config = dict(
    n_kv_head=6,
    qk_norm=True,
    init_std_qkv=0.0229,
    init_std_down=0.00244,
    steps=6075,
)
Each number is 128 + 32 x the weight over its row's rms, rounded and kept within 0 to 255. Layers, rows and columns count from 0. Numbers have three digits each. The size before them is the row's rms in percent of the matrix's.

# k: layer 6 attention key, 576x576, rms 0.033, rows 22-39, columns 216-287
# q: layer 6 attention query, 576x576, rms 0.0336, rows 23-40, columns 216-287
k22 101:214146111116096095172145122192127118100116112136138187111052132129137096052158176113098113147091160177142138106125149112163118096172158157074133173135108151155121142114187066145154147087113121153030118152143145114077
q23 102:143086139063164096094162166104152099217125167096161136150119094082145124100081124113131126160131137144148112126110213144082147135122161152135184087141149082149169074182135127096094153159077127155141138088098145126139
k23 116:142109144063104117102109184132172098174136148167128132122179099100150155154147119078167128135114156141160143118086124110098116152226081132154139082119153133159167099190111080099111161160088184137191102130081101045071
q24 093:168134118052134115080114107048170101154127132153151148127218185108110121190128155125180117159152165110150069103136119137149108165174145098158139146150113076109134118110101129164122162101100157153149086097141162085116
k24 106:094160125130136159057124124133134104078182146086137134119180146099071104162163123122157150115162193138112119151155101108122137132073090127163123147108153137119131092154065163123088140137071132183144116094115132087174
q25 108:112172159107147158150121082147146113154194133110142203174100087158160151141103085152143106082152116143126086124167178137110114054133112038157084065113137139111141168118168145101158121126103093108120077114104130067182
k25 103:152130126162065152227139099166091107126138096136110101133107177115103099141060073131121115067124086145130093088157119075123125080164092108145171150115116089158163141122165131112126142138173149124060130135160160105087
q26 090:137056091107076078112160124102141121164115161112101130084082128114126114098114123142069119181152052081196123133126126100072123158096153160147105187149180114138100201134147152135120130134117008122156115195166125130098
k26 097:175147119143123060123142122126117103174103096206162135075108086166180134103150202139107106122080147129160090127142123136097109176175184150093140113140151072148201116082143144133113138164058116094188115112099099126093
q27 105:125144078132138179105112096141140120128141142086118167124112128109129123075128142121130124106109190155133157161143177133095116149152177013173099093123179099125116071082098108121130117130128176185121132138120081066191
k27 106:166071122122127216111055119138139120102145131104108135113178101155099061137139172151173130131112184140137128130142130140082168126106145126136106087108231164164115141140170125163092159148128140146160119159105097036166
q28 095:119104118188178112147107140116095099121065106140143091111110184181128123142125103154158121141120084121089149152111106164143152191153177198141123077119147092146092120084151148162108096135102131124146073131132148159125
k28 088:119118098121138097131123128085065131135089129173130113078200163177137088137100090144154117086080157077032137160119115150166142153116120122084132066107190108116128121138148182114104123170118095104152142123141181148161
q29 105:138138164190141141124123072099127160077130135109167097149089097036083088078139111138111140116175138129066134152165114121110192115064116100162119122109142107159091113114158129094148110079147115131140173163200158065125
k29 092:155166126152105139113184104120128119111138128062187162142146002133099102098163143113145070128125187139114075131138149123087197171080144097175121109118148165114122154089121149111093123137158127144050138149164141100162
q30 104:142134075172122110117127108121156140088159174100160055065130152145157167130219138161081134104101144135142124120133111162156136112132105181077127143149112142128116114156170144117073112089124076101123073131171143106145
k30 097:161140105120115043101142182142164111088150105070142134138138081133101098145129131155116101092083123203126156111066162201119197125130140137102133119135156095158123166083184126122076160082068071110114120187213115158155
q31 116:114120142082094191124117085098121092183154092122111107112115149142158163083092126154149080129129136135103113107188152107143189075148113165088114159155116143134144129113147103101118122052140206145154118133120091083204
k31 110:113101128153121071069136084155137100142117141122127090095082113122158099069106134116125109146083064138148117086156120106120144095160110192099152122118075186105101123150121099102092110079091098155161207179119161083161
q32 098:152122153180123135084115157188170128141156060157152111165119139175124073102107158149151128146137181120123086183122172119112135094078099069163117142144162156189137124066130172102111105125116152060176114134135125072159
k32 100:153132128165105182101163141166135124126090109128195145112146086142054095154176155191155173162138141118119137127191130082139098099145116056161108169155158119155093201100112167087120144178103160134132149213069143139156
q33 106:145127132079113084123154102139177145094167116120081139152115089118132122096093096140138091166107143130099135116151140109109135140131065002130135168137158141130121168115140115168124147050087149166153121091170153105181
k33 116:151127101119165118145149088092162140107135137080098090119127091131153120072168103136092145134171174085169136151178154108130138152172108079150078139116178093126131174129151108125039126088074157117067050155141145097146
q34 102:080106156140118166117107177186135155072132162132117103175168117105144167176114138172125105180152159198101094155076183154166133122121122136194136108175105174184115185137077087146179150136160146165187147107094151142066
k34 105:066135094135174117122142097125110194136127137163120149138171104099125167139107102153099111178183205201076119096098161142113130080119082072136149101219119143142168140145084103158148155114145154103192171121126155144081
q35 100:114065086107127134181119146142119127190102063147083086110119177144142135161125115115135152135105107115089091111188099192181169158099091132081155154135150140149120122117122106146120070122103140178090173087153103112205
k35 108:177100129130112123159131172115126112121133117120112048109142220182187125115152132071077170088132116060094180108155149164126146107150135158098157114060157139093119081141112119155139126143135184116107105123128162173177
q36 095:174172180153091153107168135159114114148182147156139075135081117182130134086163151139102078158129155111123108115122155116170111050139128121142094129191126080060088145098103121172165135112164176038140132123159122135144
k36 096:140133154099157155134143115151121126119197100100124119142017090176194134130201123108024069189100077143192124119102164097146128093127177070139168136138132131089121143117131114153208111129112107093092147122124113099107
q37 094:133155164091109142092118121101150129106136072098169147139080109155123068109145115141167105145155109183147140125106163088089179084161125089155152163136154092103156112118101190122150205094124209153156105105140114107149
k37 100:166155087055139121080155130077111105081124071120118113128048076159150109103161109179107112194179133207142041131140115090127154134154141100164119154078130145130111149087140161097171145079134156152113130160111173078112
q38 090:098099137121184071108097097155105191147150147051122127122177104172130081134168100103118121154079101168145151134080192070127096101130178072140078063098137101127095139111135169128071112140096071180115166140098108124168
k38 093:126127171141169108084152072120161117161127109116195140117157122129130104135087027148149138142126096180140103111131112132087120141114091043152181107162112119150106125074131161090100139130109151170122106184135118095122
q39 097:125166117108113083133124152086083140119128179122109091123079164080168131116121131147159095153067103117141103158150175123160069075072129150126125078114094112146118128109145127180123123188096131050148132149132062135166
k39 091:176094108150124157053078122106112188115181147054128137115105193082092121072160153144155116102081058138108110088133126144158090078103073115174151136167108159128105115156089097182153136098153160174202163193118056106173
q40 106:132142149143157202150101102160116104113101197189094196131181191141175132060132177188096108063153144153088106099136174164110182125126069174139085162119110117080131180145124080148190102162110133057122144142014091115099